{"lr_head": 0.00738, "decay_shape": "exp", "steps": 10920}
Each number is 500 + 50 x the weight over its row's rms, rounded and kept within 0 to 999. Layers, rows and columns count from 0. Numbers have three digits each. The size before them is the row's rms in percent of the matrix's.

# layer 6 MLP down (transposed), 512x128, rms 0.0842, rows 437-491, columns 0-127
079:562489446512467406511530563540528540518418457512591550450517489439495549445510470409555485444527504491457539503561430427570568471479410460592429487531404506467511436489554443484433420542464471514501553563464476460502465513518553510485516449509512533534491505509533417404540550531462580492542413415472592537523492524550417390567580542508496593453476527574560472423457551496540579461455
101:464551464565494483422506519529415485562358533546455536468526519411485534486520507549599470524517537504472513566506527602586558527491550473605484477570440522496554498487404478463537474583540580484463567481514504515553447446491520465481543457506510454473563512570489425458466506527474429537535500526552441526445493466547527563543632396433490478455521568500581519553535562420520564426392
104:477508456504495454516466575545456538432549434454554487474527557403438548539534471507431526506446547569465544541507640430471457517496515549449498580615529503476485481550494497552510502488422537518423533551511422522516419552580467453443583378461405441484504572508502492473462524484566506463459462553411409457521498503466504481573557468457464531524506594512551525473511428426398543563574
104:508469487427548458540552477454443561519521494432519542454567405566482454517468487508492422479435508509501509525527474510429417661484443560473531512526506437476516477415534539536493527422420409516565407453488494465470422480436546514556475592544492453548481465410511528542492527510503458473560408470535477494454434501583520496477547493450483490497478528442503498511444460578521331634555
123:521523458430614552456448477525530482475439538464474513509445444396490418483571555392445425511484432473508498615450457412524495551505501464515522494445486511544561425564483496487516459490512613512531580516514426467512520397485401503490528471476475470416545540498488492544565575442559489537506484560475520455551475581501436507621492464521405538406595517550592549483470466490554543453501
111:527451375527492399532480565494504459556504504556557536458444532336502491462530484443519446578430501361466490538519557520613545478476478421556542524491484511540436491476554463509508549501498510448562547568451552592573518472528485520500555455457479461473411592524517555392515505567531451441497478473495536502461464478565500461522475514453413528493498567635548496487418484505462541530556
104:546551501497504525485558448477552435537402542466502471567572443450353463565449538401482566543494604454478535419545508415509463501505502472564504600449448505414490567415578530515538468505531568473437507471493535550465563465523459539512508491500459558490486560523422488453504440508521487422459458512419610511428601501472481544483482450460516525524544442517488447428479471406506630510520
113:460507525497533565456546483588474516432514561444567429534483541529588516546472519433529465499463540523503557536566499535465446459552488527545425455459491525468512467572515532522507393545451473498441453542544426482425497514454517590471503463512565485542585465513519493542390515477487426517488433640485460519412549436561483544467411489495431510410428408432493510587579408525406583508497
093:466584581561498523528502526418506587458528543463517568585477440514391506448552537533454512489486492539532497597472404418422494523523513426508515550566447498467469500493460422402466610500472509480587565476435452446573522467505489493459506534546493468509529545506542481528454549505451564538539529466520541451432497486530438555551489423551461494537592495445508552383570532447438632503595
110:454465443469403509532487573452474600614533506533505437529505547507478409529473509482552546447529555539464522416464485504469552514505547525486440454505562515516468398501546521529513379511436559520488444479506556487465514443616481500579458605482496561537513539510498551438518495503496388466521586485563387548509518440485528493479544452489548324434479548461446492515549508435468412524544
083:516463498503454468542581488502470451560428499591602558463531473412527599509480500526550490536517526475481449511437456560530459504548459457494375491516437455453467386438499473413503471603573462398549476523513561461548492535491469544558543426479573463510410507507522474531481477528549471415540456539431494530434530469377428536520539568450596512424491478515539395490477539505458451423506
114:430461488516420547587473554538501515517522514426397545496437475484482433442484582467462498501580436529481460369498449542489473440518579486488529506511553456486482462361534470515528502419531435466522525487479511404542538520535483515571440581524447439562474496482495484475430505546514475401426488471467422502540454475535529523377469477487508498483464537441466500515417375440477430385408
082:460492522506446515575436498626587465459460496465558534503519505483497508470440510484451469521593436461449564436435421495498521572506580411536479527453448445498506549486521642533443548477552413395541533478496384583412555500417436522493460436404474526575470539552501437518539544537448535481537595564533512476494432527472524533532534391483492505486510438504474505446499471437479446509558
101:461449535511472603555527569475439515546480440429485550542521477621464471548443508650424481477604451480559612444480510501454510541478579482445497526432537452489500494541514471537569529541551503502588544399499464461475538483456481482429491452460488529523457462598512480520562616529385524480519509545496397530492482511410418489520502459506532479590488496513441553592468538538430488472473
099:453534547534475507503328448516504519602409437537514521511613530624490554527564523491498439517455574474486441524516496503508522526519550448518584479509442526532525536551542444557470423497521504547575560477583477489544565559457388557449480522401455424459427462456480480449608528500538517546586489505518508516530400543570473455481493495486437540476548501520532464505504468497414461550400
102:482629526484527433583412540523528516538474430464507530481451574403505548521465502398559530528500498532624510487581455535520534576505441664416480463512481529483409488573480491524453488478430428506459480543504566486422506478434518477541547527435482545547521582445509407587488420514554443396502494578455509511481509496548564472530501504536501561530554525494511525467510396456536548494454
090:434484479531516457521608522502481490513522497536551553472494516352511534440572533407506507556485553552496444474478536523499408578517507505533545462537495468369465572450508463382560601523585440500489437567534495463516430492415524536479520510598498522455373524522530542508469538537559516433447398429452555461486532526486474429539502428536474588563552558456494493481493529449411533484508
091:493512564496505409528557553580516480534396419480572540444505443504445495519473540504577459432521477548498586553538500487563574491536544424520516458578414416459492531472495423550463504494457445438438488531544519435561477443505428541425484486542459501532432572462561511454498353528418530464552471471432537466490465529423420394455607524523573561507551496544538517465450527452521566479478
104:455539483453444573523511526489435565558617513562532449495517480573528488545490583495504542497369470409571565577411508512486552457445502553570453471495547453580531497506536609516517421519565515442577579394459430579459449486483528528489494401536490512530519446537412505511468460470452554535473518439524358501477415462549460472483451425444494485477508532405477515438521488505481514500501
115:447619546525453485395533429535556496496378558540497475556525467428519402518540498459521523617550468521511424533510450590429487516510566515591560429512545467548580539542476471501470442533590561396550508559483460418522468536453469527502572440511565414493486581483483479554526500451432489496476485502500458540440508497542582507549502492530542476554590529574482463550425449467559503547424
098:523503617511453466504510489556483513501407447484478501533544537474528569438564465551501427542536536443548396509507430430494473501515472399410518510479528472409505541413497455409524485540517484559444504482548499435502378479375432524591549508441455406548429546516470495518476440458493593516538505575469444451480554591546484522526463493462560594539456421564509555468493477543550530429467
105:501463564485579475532454562522493563499608460403484470486536521502437452528611562537474442601517379455452524539479372462440524529501391460505466503577465553507435537462620466549459503500588501462470551499565454513460475507541460493556576468492468419547551518553533596462538497463489519418399473551528454487559515531501455527478442464475525409477486509532507468455580574531500564521549
109:538423464504464527548510529438509612506484464485397543495494512536432432565510507537495490525522544538566587503522435509498563476497576546552476591509491553489452421556473422373563478493424461582465502456458461429448555480491376480473484547556495455469433499438551549486574552501603509480488484476553470597549469471576370564514538457565533495479496511534547479444414471488595484553498
102:600527563477478555473533494518606501521481455518423447516433539450483452507500434579458578524519477513404429496556525413533492433452453488529461453453580499520453441418559482431506422466524506424519485537515579576477490536484415405532448483424523493497453495500489502516547477528429527531579510405558539501564605551485612457454526385478573448509463570459485452543527586561490479451518
095:625460498566499503614534491439485504489514508514407574462510500483545501451481621391512523477545502481558474416497534504560555476441480519448494460482461549539385622467493606446557522559485473603504516605509543560464555539486458476535495446535435507478475444509472508406515527471567488503474507465474529435485448581521543591551569594446461514415428543454495426488471516522504482486566
103:452457521453436410542584457564428471459469465499474474399536447436514536527574453575471376586607436540508445487486424476481525482563518582470518407448488445501505537481496549575423459462624562414508436564551522528578474493501483504479547434504534507440454495425590438456435485456509556481425519468529480577544469506475431454491436456474569476442465494434496419508520518521502496487503
095:478374416560469468507545519515651525452553481411427558509452502450412507497531545577520487451539467473510490474563491521436498489556548499515500504417444534486451473443433463456498499484457482445519530575590578402515546463541650546433487559463515520503481471524533556491499522523555585542554458433546512499436467556520559484503461449428471514465552564438478445486514540446570444626483
087:538438477519531470576521506483585502519541530438604568499453488471460454439473605485509555442520448534474476466517576477586459461503484414520434526482618560496453540586406476507465521447483462458530497493486512520470542419474492366507533468536541545510509463507497435508546392478432605543547499516496490460399453493541418466584417504448511507455540513387469476503467548502536646474518
097:462446583434507454572571473372459515498549475496488498524575494477454567459507467583478412461536539399501553502506509428558444555558545524521467554481412564430435542521533560500450457521513517463533499539477438497492490451579496458532496563451528440386620484556530574470460489457497569360488572435410568489461486564536555495489534452518486551544530538585448558530509497512536445504444
104:517535451493355483456461495446446466435466461541482509559455516552456516511437570510497448472430488484530586511453500523366559461496552550636568464515524484604523513542517514455527506600471473342527554497487489536463489524503503484523527492500544514615482479488453406439516555532497507540477450511490550532502422556539565512490483358524497468598478461468543452507454409510566442496438
108:533502597535488502513465580446495482524533557504491446464424474508439509445476463516438538503530437459451557496597486443453471558517490568496544416547535451461522527412465472481428548411489485535602513468482459522533521410483499422485579459520497572541426455538490482578531399481501447558515501579587493485564573481492470503476373422569555448537474540502451493647491567507452446503605
105:539518614512527513621456503489512527491472549499490539532601450551483490543436491576508445453537612446475517413491493519483541452483479513410447442524584530369542419502548483572452573442497580534472479454514470576523447461536463454475398501505555496568472466461545471411511488544532385494550553605443533507437524525453530456605576507470533504465506425522502518500392542493526477490527
095:556555502443414528495464564506445467515452507453482571507469457496499437495501503447558561438383395525593463495477413513492602521531537468530455496475474563482460543570514508459429495456532573474455450485529406474472460537517463481570488423522464485508479540393461507466423528553534551486462551517581426596342498480580511483585527480497398508534522407471448547480498465445515524410462
089:518497547514562480535470462439422501576493433487424579497595582405514457521506449457487465554528592491441590457518448506568554466508546498496515439547471473405415540477491552513433532504475490437526444445465478415503498538433444524492496454455517451431471500472617499466531548647546559532559474543378518537491497474672518529481534431484538506510529512507602511474512544512501522526552
093:452589548591505415512493530460395454498457439476525558508363482540501525398480445522519460570462459451475479452575448542542494507511590486545455486559480519556489556523566557467588605449550485576498482518492559505520468541402479398501483447470513579462504455540579432597554440518582473479499468534503448484538451453427495478589558488525556470501466539424513441498459447531469596477501
087:560501464557500491509575538483442509564473456548545484462480485471435526501532515557539427517472547483508518447500494450559472479540504458581596474545510447487440524478449572433580521501458366488532475545442387481479474583476444598523500458568516515497454405388402548499494547551538497478439469527456486522496544443444416448487491496480492596454459619468436447560491530587421513408585
112:563511428462488499478528506501490448498498486481462460596533441562415516398538496423455539484500508554473475558533438489376502559570433518520585554586455558493491591518468502414534510419541517511489500488490433528478516595406393473550490464468559474532452455536487497541466529492542501460540424407488436476595414523542481515460538509396433562541571498459513392574534431499462457460433
089:578579511342493492432559506483537447513470524415574454512497557549508559482539531443440556524430515520453551505512611512503444502449500451508532529482539546471508543435532458572483529469520519445510461494588464460589515454476472525517586437479466583400537465485381521517372507484537600482450521478460500425456551569526499509449457475565526432598529485535488388481541465421534528502473
112:470505478546556608554476490489492527556526583455401566514594562541567461494527461568501565507568565444478552440488451588566612437525564473484551545434509542518479437524517473496467475405450496542553486447483493460454554537503498525466442596408457455507531437474603406502532630530483471456541501475524453544490448433508552471512485570517454386441469456511478492498450605536458498523492
101:504545438577527513535478489574409526497450500462561512502552488416627575575468486454600392534505510489528470476453590505515548495492443504485395460533504447553497467504501522581445440567545586426475527470447556514557500608489493518543521374564562458453489462489489462498494429500447510507518512578450468431385499545478511517620485475587444466426455489498516437452489490524469539434454
097:608479520425468507503416489542510449461464575516537461438496513421541589498448467498551494486594541438468445547551509459501379566395430461458514497508524471502517432500521569452494443508621529520524515648460437556567546505464468501559484450527548446496424430524464414518476452514508444522561454511451531591519494542557585502516399605536463555523465503562475576508481504547493493492449
100:489488476568442547514465577537491509530546558475542430482509564377576435477551502569525523575549430541554416560560496509510555528523540517500529577445484466517479358583561445561461503541539515441568431469578461425391481495512520435468476534477499603461537494552440476527406500507473491452501512531492434503531506542559527546521461404545484558544535415501502444461568619571530503556491
096:509531511524509496503588619498479540527476543481530549578494514530486538485450480426475652356588457518485410560388554509453419514468510541539507466483622515487491495467534484530470461508422631479504438562485551558528394589523548442460556442553558417539455477467527499556449484501514456553554513537493496467478496436497486520506520463501498474515465504460436492581542553464513446551392
103:482519503596466537559495476556472569493494514503551444618496491456504492542472476552495477558526488482651488557467447506485569470452398409510501493475545490564540487552480569466474585567569597478542414410452538511547446482452517475531542400535551485519486464427508464531461458420450535542493600570554516454440500524518480495549408440596450481512532566493487491565437476614499580527457
098:526379501475521552436497475472461518495451427367601537487440503443494512544529483446515497438481577546558458420477579450542520525535453465533446579485541517416433500526558556499572419476529494581463518556432585518401524486502472498417431428472419540541464462513477590445509488449527524443592489484492508507492520486470502475511438575511476498482522458432418409415440504500600542530583
103:431406485563482522564467556496551505474483523537504471537495481540440400536489507569552547531434511528489476493423464492496514567492451457430463511515457545618551402465587458534571470446579512518441440493500572575418503617599521510556410496518408561530500481477554583478522516425545414463433544430555436504538438481428510447535479491505525431510445535534351505544495502524488514505520
109:546515550582478543497484422479478463477574505513497546538608463568467449534495424602511503536519483478510506526447563480462472546503549517452557575490596495520508478393477431543545572537548587487532531523513485446549455423337518507604562492485497540436501449545459421581495614502468601558502563473533540437507473523493488502484424462533452520548590480544443516457431518513488565597520
091:538499450569609438547504446544564451430558352471550505575509498502524427423526543500443543474534554445488459515516482507470482536574431513554556493550516469460482511509381514375559544497548416483458556488404486478512531513407502564473507491503517526558465444509533466444526459442493491570526463483513456509448527515526568539481540499549592601473498457526514550466357489580500451485384
106:519510547426540503476485497431552513612449428451473534400462522500446501460542511537499495526500419464579407455502468574486552459454535425473451427532377537445447460536492451450440501460581533564560550520492545394397558474452498553448435540528509468497465487517519561492464390494576506548464439467562511519539468446432408421516512514536523482416558618515495418505507502473530472563547
104:501528503537536426495501486512523493503486438499564484465415468638529517478480468480476442576499451570474538476517498511432476477507439444513550460469483490503544513548388480460395528544587444430477459599557425581486396513580516576580532460556579458472436443529524443559501471456422516508556379532479516529496531474564471517491488473575471572646507464470524538418488495598526480542473
117:496551448495551504605577505523533544547382502483514529474503480467513491505533481423656456486428519506522507511519532563517507517447504456556504463358504550491506531536548515462528493537432646446472546487472546497442459456483486463483491463461476594562572515455436500466458415443516541494491521539416467414477533454473494455525545542527549555458396527447508493556493581479639604486422
080:494482519517444391582561585454438541602441449473567511504604497460433419481558515550472509522530567536466420491569487543555478495467423551511493541569528495461457438392476531514495483487507431491568490518440439528442500463442502497585511460517452524504524489478519512461487426617531543452624543506373492514452414525567465438531514486490554582496449525555440485494444611499451561528500
105:555522462460514482477496599512510463417518475516548407521515528482563500479515511505420570486472424351526504499549526602512437449391438461483549520564516528526481566488513418363434483446476537545457512500522386456478473524483391400465570421492400462503570492514460489481580515500517532520480467469475476524568494516549538498596423508537488469472438522464513527545530430502570455391502
099:476481535527500537513638524494449510504593392407547499470476543548557527542497463516457544516492558557403469416496561442543508425493503425378478434469448552490473524576467452554467431606422525490421560474529463507543492548458551517456485514535505552508458513509520474506503514498564438479444440448453604614494478433534463503518429430458500514481510492334455523441509492417521502468490
090:591347502478502486454554479498509540483550565621516511495489470451513489558561467412478489384490550469555507456437492556514455553621484493462545517465539539506510575491437501537486484547505457466494493585431624511454442437521493522537536549574637501585492577553460411452490564598501526444530545507418549499483486495566429523518533522502517493451481463519521563471501525492466576498596
# layer 6 MLP up, 512x128, rms 0.134, rows 438-491, columns 0-127
101:523551335641548472460553476520492533438559494509460532472489519514487474494539612421433538606446491413542597520500556526508514497519454492542517455500478551546484405408516476520495485450450483468541518507481570557454498534506592436492497607497473504548506465439502436530495433497507585536507517391522478547495430478457588474498565510484468515559492406470465600481488523601459428466545
104:509543460544525474536477434479451505440547555556447530483574507475542473538432505527487422540443453459513527448509520486471478416437562565496494493567506482566513499446431580530523506530511393469485460469388522551484538511580622553577469480516566570484498530475412584469503509510480398581560482512568437448557432441507500493458490567516553504407545550545477632529500503487353501583508
102:554503476504528556530504470458475511479483516548488483482528472583544583514414554499440497490506529486377551471536538560430541503511550487496473555565534533629536475496488471521544607538504459512542495572521544412551574518502532529441495565608513512515629429462489486517524588407485499504462580541560542531507434572534559526519527543406474519448455550458553492450584332515422476550498
111:478518516552422477498503476519493436430564481560473468498466503494581520532525477457560597575372464514442483431425514485411492554501480427451489469472490458589478515429480530501544532488516431526415426476405459447463491577551513469511392503440543525558547565532457607474448388495491516486569543518553467465521422569492536518466504518471573503548541483606607577435519533513430534537571
104:544571434536397503471469476501517453405544460502527564442559496542462514493465544509525461466564439454434498442505581551430428512553439486408580553449529625610552504457493558546548549427482488483489410539490487572583601477559494550460470498449484469523558438449516443484489511561529578537490568501528478506526488496520616488393560629502507499561475518491542543488545501516441449507445
103:491552496442593507531488508530411507487560559597491508487496377516556475509484515450502537481422451384450495539419483542456516571516506433485481566482562544545495540440482495498457562528534552474367428502526550457505552510436513488498502517484556593473509520379479514487523464458507459449581574509503425514626435441468519543465507578431505480449454483609525512490505431565493561630468
107:566494449562518547461499472486483468490541447522498417537510457519471433631428518527465515452523453347441411515473479384440403508502509514450473455536605506557530512478497452426517563536536499485598494472532488466530506434509537527494490519585468564506452460461558417511476486476566586479504445559538553454516476526499468557441606505499574534420524556523479525471485413501357433558521
099:520523444585576502449481454578519530476559500578438458515480509457612532507510495514460572381498456468370498475408465535483501554453427447465466386549453426485547530482461399561595450503452542574447545524472549550524523524536584556433523521547455491559482476553538450450491519508486527595461516459455528596488437578538523581473436515484495563517424443496472566534511471528489468577482
108:494497460473631457526418525514486479470487639525530486585524431518546389519492574424526483430449526507488420557554601548414519524541499562487310428509426480461579440513477465432536457554473430506497457447526513498428516421528488511490457539509540520442585552412467523497505497418478473484501469516543524550518460425496576521493487548462498438531561445528522482505455501426448482525492
093:504507462448551539511526428521522479498517485509447484504488438526455443504579509506534481522487460542562461490529509398450528533618431528423475512403465523600526559460482563540538527496464482504433482475619536540460459475491515516518499535407518557590530421564502487528470455361525471456470505454580459403510453588562581461463502542609496494572460450616497551549524476615520435523556
103:575502444432530542532399415571404554447486483557474527480478505470582513439538493552527565453514509550450497550489565492444439443577406532459550533449537537523474530486509518442516526461528486518487374537447551378453536569480592489499532507555494454501567543501516447465451439446468557505470512529529549543559545593468532509471572546447496504547435469399393531461531511636579482518474
090:491517467503378439441474534484428575446428531622479423434527537491568511566483432452545434459501529550575462484490569559499428472583490557510479488502554533442588497496483446578527476548537501636507485556409561467571478508578535476504468578570460470485493529549540573461483491434460504408502495526462522465558529526490517571502457599447482501528451550410534442480603518467515557435472
099:599505402508460472545357436530490483482486506499522516495524506479482488453462468469594522444386484531506537497472524539469457540590445486516455458569533366513553500434454516547517491539458430567539510518515482529515503523564588486514452542541507538540558437463562449508558517526540554527443416584463502461660448557477443592427459528459455576505504461415480457465567492571502582513458
096:494509447555528470459466477523513476528545553568494543436554466476517560530474574492549513497479407534448458480508575511533409515518529557447459435498527443434565421518443530571505550519450491634440457496488539607466605467539551489481479566547563511511548503558510531490456425459437403589484636577479549502600470508412553587518535581456425523573485438484496446512532504512466558534520
103:577522414590496493517550508470387508468468487585457484474583493486603505527457559499474516472525448416499386438425468506531563519572475508523496544540547494515505499487467590570494509530544488514499402492467578505457648525491501570562483529446514538573417485462458486528536397472559479578443525431546545467549451503496492536492555566517580607498490520552536558531440424543475399548478
096:509450441489563498470500468472581488533539490493447577443474511482472493459430536470526562416464543357374535409427554575544489525504435554492438531495444545491536471483513487458540550564423411562475490520509478548584533560490534574479479616491482439583450442499547440425506542538516504553522480385507490480546494485505502559463597608528535557573421508463544507568480563495499513465573
092:481488521451498499522423486539450485464543458545461495522446476542480538521451412493492573527535494439585507516449609392498493475561430525390531530546564474478515479512471492494483474471493495505505373420452566555526478440600513566460456461563633404603573493436454497566437462504453535466472539565542393508546512493469616558444570553464494455558477510534453475477585457498488441498513
102:496519483504535463508480513470589583456445562532440500423527417596503514560427586451525487433516407377569569463486472563457436497527491519497554446501419490550529553437517497605467512531484465480513414516370478555403486470531552561533449546447536484498543545433426469477470501491527449447531402458513451555559469526551500518447552453570563471546530522503455567521532485481393588472528
109:464554459512431525556470365610506559487444554589461430478519434597494498499499474414505508466479556531496495507476564506513469556431562492491462503535550518516515514386516502481467550405555460562480440554526541436490530544555490432464497546528480547454582423420477585511460535488511503577518532440560585519483522468435597447475550550440435472405511514496467629463588468465504563553493
096:482524495412407418531463449554482589462515533479376502559513476565490500486482504439488520455471493497484439484537492536405478477498622412549455501550488494531466550537594500500449506538379481553496533518484477464436544568454511479495441633461449532496535509484512493458377449494583468467474479409468518506533468445542564494358454478387426460472518472468524483550583546571475522511547
104:555557514459465487600500516544481479468501559482508434458470403580495468516488556481444437424562470472431490467430568519511477597457463434464553525480593527617577454436514471474559576431526512484509388522466528368511521460586459486421426513486537501439470403539533472569440426558492563517530497438529538492497484413461544501520580544519476500486408443463526508543505437504412436500490
108:404592468433535631416540490516520577495552525550460510467565514553472403595524523499563524479437407520501544518451588543445571639511501560477492442550586470545596575535490584470471491513519533508437450432420498552545524475577512553451432544494501586526524477460488580514417522507441508431444478493477442542505490518477555555448538473510513456531517462507476525501495496530523413560571
100:491515495493470605417406483500473495421427507489434476531513472531493461491529502441520508514465516549555480553471620519492535455502573512488530450498485522448502407583442498452489558604444497465451427525547529493439456567587558511407528539510482500537512553428584515574431525486555421571412525553588548547555529602502444634450480564524436505471495478520437482540486567472554531581554
095:461482461581483559570492489500528429513580479477518492487486371569512537472542526515597534501391598547547496512519528515471497488511527520579536433497586581548572507462440478499495501439601465440536430469451496515553545533551605488501548583534439555490499546388553520583507433502388442480492476526550536512506522463579560595366481542456431479475525570485476523499476506416486538513520
105:485435541593505474461485498529487385446487529537413439525491537510572542520483504520444581405416425572431443460470535497526500552450480491466526449508431516443522512533489570467558516585469493561463494424371458466515484551470586604468498486620518464533601446476509451448446533504473602559487508569502509511565460572509482544499513485397543540520504550513628501483549463472454545503570
093:503500566479486478498505427554449546476500591544455532497536344473497440526492516547559562469468440497427475491466548632562541559447514572426529467524474480542551510529544555476488473544492527473508456438471559518568529494469524429451419516499585511541544569448488475433483520529581513505524444515575359510490539507483609507360448484490505524483441363449444520587491516461444465503489
099:494460575447508584550479452536478505446525545572547451470453430580510477521433473557560460492526473444530468519445491596500485425466455548449500405544490522447583429425456530495498519511392471531387522611534484482472420460492511476446480465468553507546487479547553515500449506433574561413414532410524452488571422540467565539450581549445492520479550539607511505467578499553427451498568
101:487499485503433523469481485474446412470540532464487491405502504490561441543457521470484518528402508522457567592455482532419481511455567437432439515564544466579506421514537480458526519561478407536457438537505528547477528503602449527483445496551445571561431595451596490520447546410506568462524535537601566575449447407501526461518485505432509497451455506560567529542566472541451570583611
100:469513489575565471436514401477493464351559558533459443459476494539470468478506483544561556447425545537495441534480514486468470422573423561526521459444495483547581524549464484460503511430489534480466474490522495553419588581466575488470549525556481508488508517374454478402365499532391529505588481485576454560522502491555503515424504495399537450480521467552562418539547479549465500560550
105:576482478535443568527440487586536472372511561523450380462571517513504493554463478473574525461490472540438383473517535424573443499554512498513429567489417535521523459456468505492503470553431473468476480430406489510343402527512552520481483477555455466457495531431438525510433447490517529537493473538520589583546550466429449534422567513490562537525475552487446452408521495504535575527550
101:558550507453380496565498485589532492438492445533494434545513501613599471469513521524478570532569543523476521451492539481449495618460575449493423528533503455558474481575488428439432582487476512456412423551454475501442515393513534509552553463486513561546564472483553485544512411552584494519433540504472525592490506470527557549400537533481530455568380473518545535472421521481437475472556
096:502549416562459469463467554578470525475511529611506508411476510493514477470492621540618555463526493446488420544539533557372553490525497433447504464475500560495561457478445529482532521490553590509522485499540568545420603467535518513528416532506563557509520494429420476568523489532448471534458565455571551485487497549534541591464549586538423547477524530500622564528526534505477453608456
095:663485509439540488449503479539535539424476550527394540515536507499519540551573531421457481530511454428510442532383572497447516554408449521416542506458489431462522482410407564501517409579434504503500506492532541521457399521441474502464535529549489538485377480506562483471439516491538497540456475536469480513597452462517553561510521545470539504551457521567465494560631423452451543518517
097:507535482490546463544501491486436541497484548474496479451499510441511507518482525463551554388427423507494475463409517544485532507435445554484390426540544520607526559510579468575617515500469556525516379486510485463549525535446562538468431548501413537501548542458458472517601479476568553550544471452461434556517502535423510498438454535488564538585370502440517574601616481491507524515448
090:527524422408533594523424465494479556458516469551527434466468488587550500604491499516506499404514513472428523449446512465497505560557492527520452511459560548548554454559585493534497526455558497496404513600501452442439468418501566569498509540478426516526543446439406459569563481484549448516576504428631467577512495413533522529485484471526524556539491487556593606448481432473528508582454
108:545539494559527483491417502552422494482549513505511487433460481570471420587495447550553543548380508506445438411448534529485458552511490446491451502425533545556492405528456485525607530469524410467494470514496549384508541570549507566549456458541553687551540454456537488464504567431539508508434588504511428542597419469540522499516518590500504479500491483456475447465532494534461441448502
093:512532511605530499554434435556463454452584564574514588419447507486581492504469504434486523481427500417427523462524500531496484537486420456502474539503474401470537553591508472516584437471519525524458472451505509490441534584433612443433471481457569578483495546460524573410431462555497461529491415590553435509565487488483482462404480584480477521520457477461407507479615508554441485539500
104:479581429586461434556461473551481471454442413554479444497541468496516567470473506451445520512510520526450525445508505556421516452494494627590593519564471449554553423472522469525616532550433596545509548455516613504475552553535513476532541555489438428453486570506492504536433425486477549554462458438508481438545436516566515598469507476540490536520538506458506597641494452518425523485505
099:471509458593546415444397491592511427442498471538492485458405554534482421496447474496512569452490536486412450509432517454467466452494536532546582486533433497518517491518549483529566555533551534538595531482477570584543449599453560510564516524566405447562451482571480493472424472425464531451543423555534530511540448652484471623473476532478516523485487491493494507552500417485413471532530
094:534534442563451494516475490502556515412468472532479486463546523480520461549511497432470527531492470465490490473483459445468493489515520476450512400438490553542570445530512523528523523543484414478553523502402516395547671464555615513434432526527455549553532525513541454540491396557436550514525650542582403421534494459529600527472572506476490589577508495499562571560493550508453558511466
100:493534475512422532447470456553546442507488455527463570481555469560479465598358527392452496443514482391536455468530454542481480581517505551514435510502469520494519480542566587537506518503457410540430416533494505531464528369498528588540386541490517557451408490556559436530477386505554512496512482475541487607520511455462546506460569512460460548433495469532442558461491493512392439498531
100:515515480525431518542478352496504456387582432520502475473516529614554441521574565419493474541473503527578564451475495471482501537546405467473528521622429373509531475551515466521534516501518567455446440511441486539481525462486503565591402494453469468447509474490470533497416522444505458491520423465522463452518398555545476577409571499515460518553460493555492410480530438433443477528454
104:585450453631449456536479436646523402474481542564432510481477480524540515504501528481493581462533479442442468531456548497454462548457509612494421485491465500490484547504551450516600455532506431562484511534429567454501460564557563470520526516527474466580490426428454513470487412499466547525543457495528503530521478611440470571476652520399537569458525465466470501506492475506504488502618
104:544539525571567404570509460570473431514565593462484547493541497510650585618446487501494586472470505496442488513506499487445435569517510495503467456564508447568548516510537564521555567511460410574532507481445535498478489570474507519475477463538466518494553477446605413484525471458489592464554521555550503455549481520487553568478516550384497474476382567560546548479530450603451567510509
106:506511496575551490493410551548473401467451525532485424444542433551506585542436531401551502491505541512481484471499492602430471550528553549450471514580499507478527563484400464453544495509448515491438544512534480493427489519432527432459507550548563485408554477415521376447479431450472494556497555536480456504503474528472556555411501456412443531452409430585525634440435505489463519566507
106:588521414559572494517442386539577435488519538467436574486517489545467553482537474432466583473455397510429424491467554498473529567561509510420497415522498403482636458436519457423482578524452553539569511492521576580459548496560500586456451537458522502495481488447575493439503495533453464470452462503473562460501462514510492602441495548427534516543403502415477499492578499519491493463433
095:531519526497398448504486474529482617442463485458490493514555477528478480511514558496467529581504404489472456544468529501425481451462561517602541625556545521484469503516445467581474561495516533514456547404528611514505501522559501554541432455461529516559523507533609435469441507454477598569411501502594461534549486447525515530417499501479459398499483516591546436590541520576386541489563
102:508629399379489528427507330513531452529478502543483489537510449575526507507461525422533608448515497512375549463499587514550500540518487528463549444510513503527548467570545502501477473568531527534482393518447579505448468516543540460405414556526546465472564486435504496538519459501437562470521498537512443478597509462494624588440509489458480508543429414518480532479481534475516513532484
100:444479507376448505432485418571583463487464546522363454430486500539579505502527433493492635450514512543420430434420552502455565517452508568529455476550441575457508461476518522542468561552572473453467365494526508551418491435547515532468487546501510490535499500461494503534496542446490531566567540490647537583519410494517527527488551491446541469536424467444501503550519486492526486548573
108:471424476419517479606407535538511509461485657589444430512535530519499454543479581508532479471536469514523560496477520560514500545539410487427469503483505444550528518508457553442502560550537457464525515486547465471456436552519561515456506448532546509455536546345454533477446513541522446589452487446464452520468486474500527575433544473456596501525390436518474543442462486460487464669463
088:524470517505589542435419483527567524507493604478468578446503509619540480456483495444479495534551488494518472451506512530438541502486566412485478452568519512511514517540604430534517482522509492496529444439483442387509557495516530630423488641528533531478528560473414429584541536419565444475462530473543517540572542492603549498453463587452551513503556618481478455530531503546459437548463
105:499592441489544516541517536480566477483491569506508515375519440534504433432487581481509516510410454510523570460450533479440529544452394518419462426521634489498555426529497535572536547523487543445461463496509577502493584539554569507511488464450544523533593543532472529570450468490433551552412504475521494595551462502448632575436526493484552594454500517450448484554538495566445462464431
098:631516520544532555489516482466489520524432497520466509455565461472484529548541509383555511428514474468542441457501533473485525544481524525416495537630524426527522467510519546516454573507464488518582506534442518509544474475441636605507487544602538613470495528458513536575511480429600478534419551507496490502449404495491466619474556533428474560455509496444495434477488505491386458557592
095:503486547499437525442508456490503500450604458589539502463470433558504526551510602569584522401551489495449589571438524489493448567557482499523438505575476513505578519454549473532496592439530431444569504457435511438416471543577562518457463495463611518511461461492469419517486559491489485494389494512458565564517451484483467554506591489447512478497467494562501515498446401643436495555568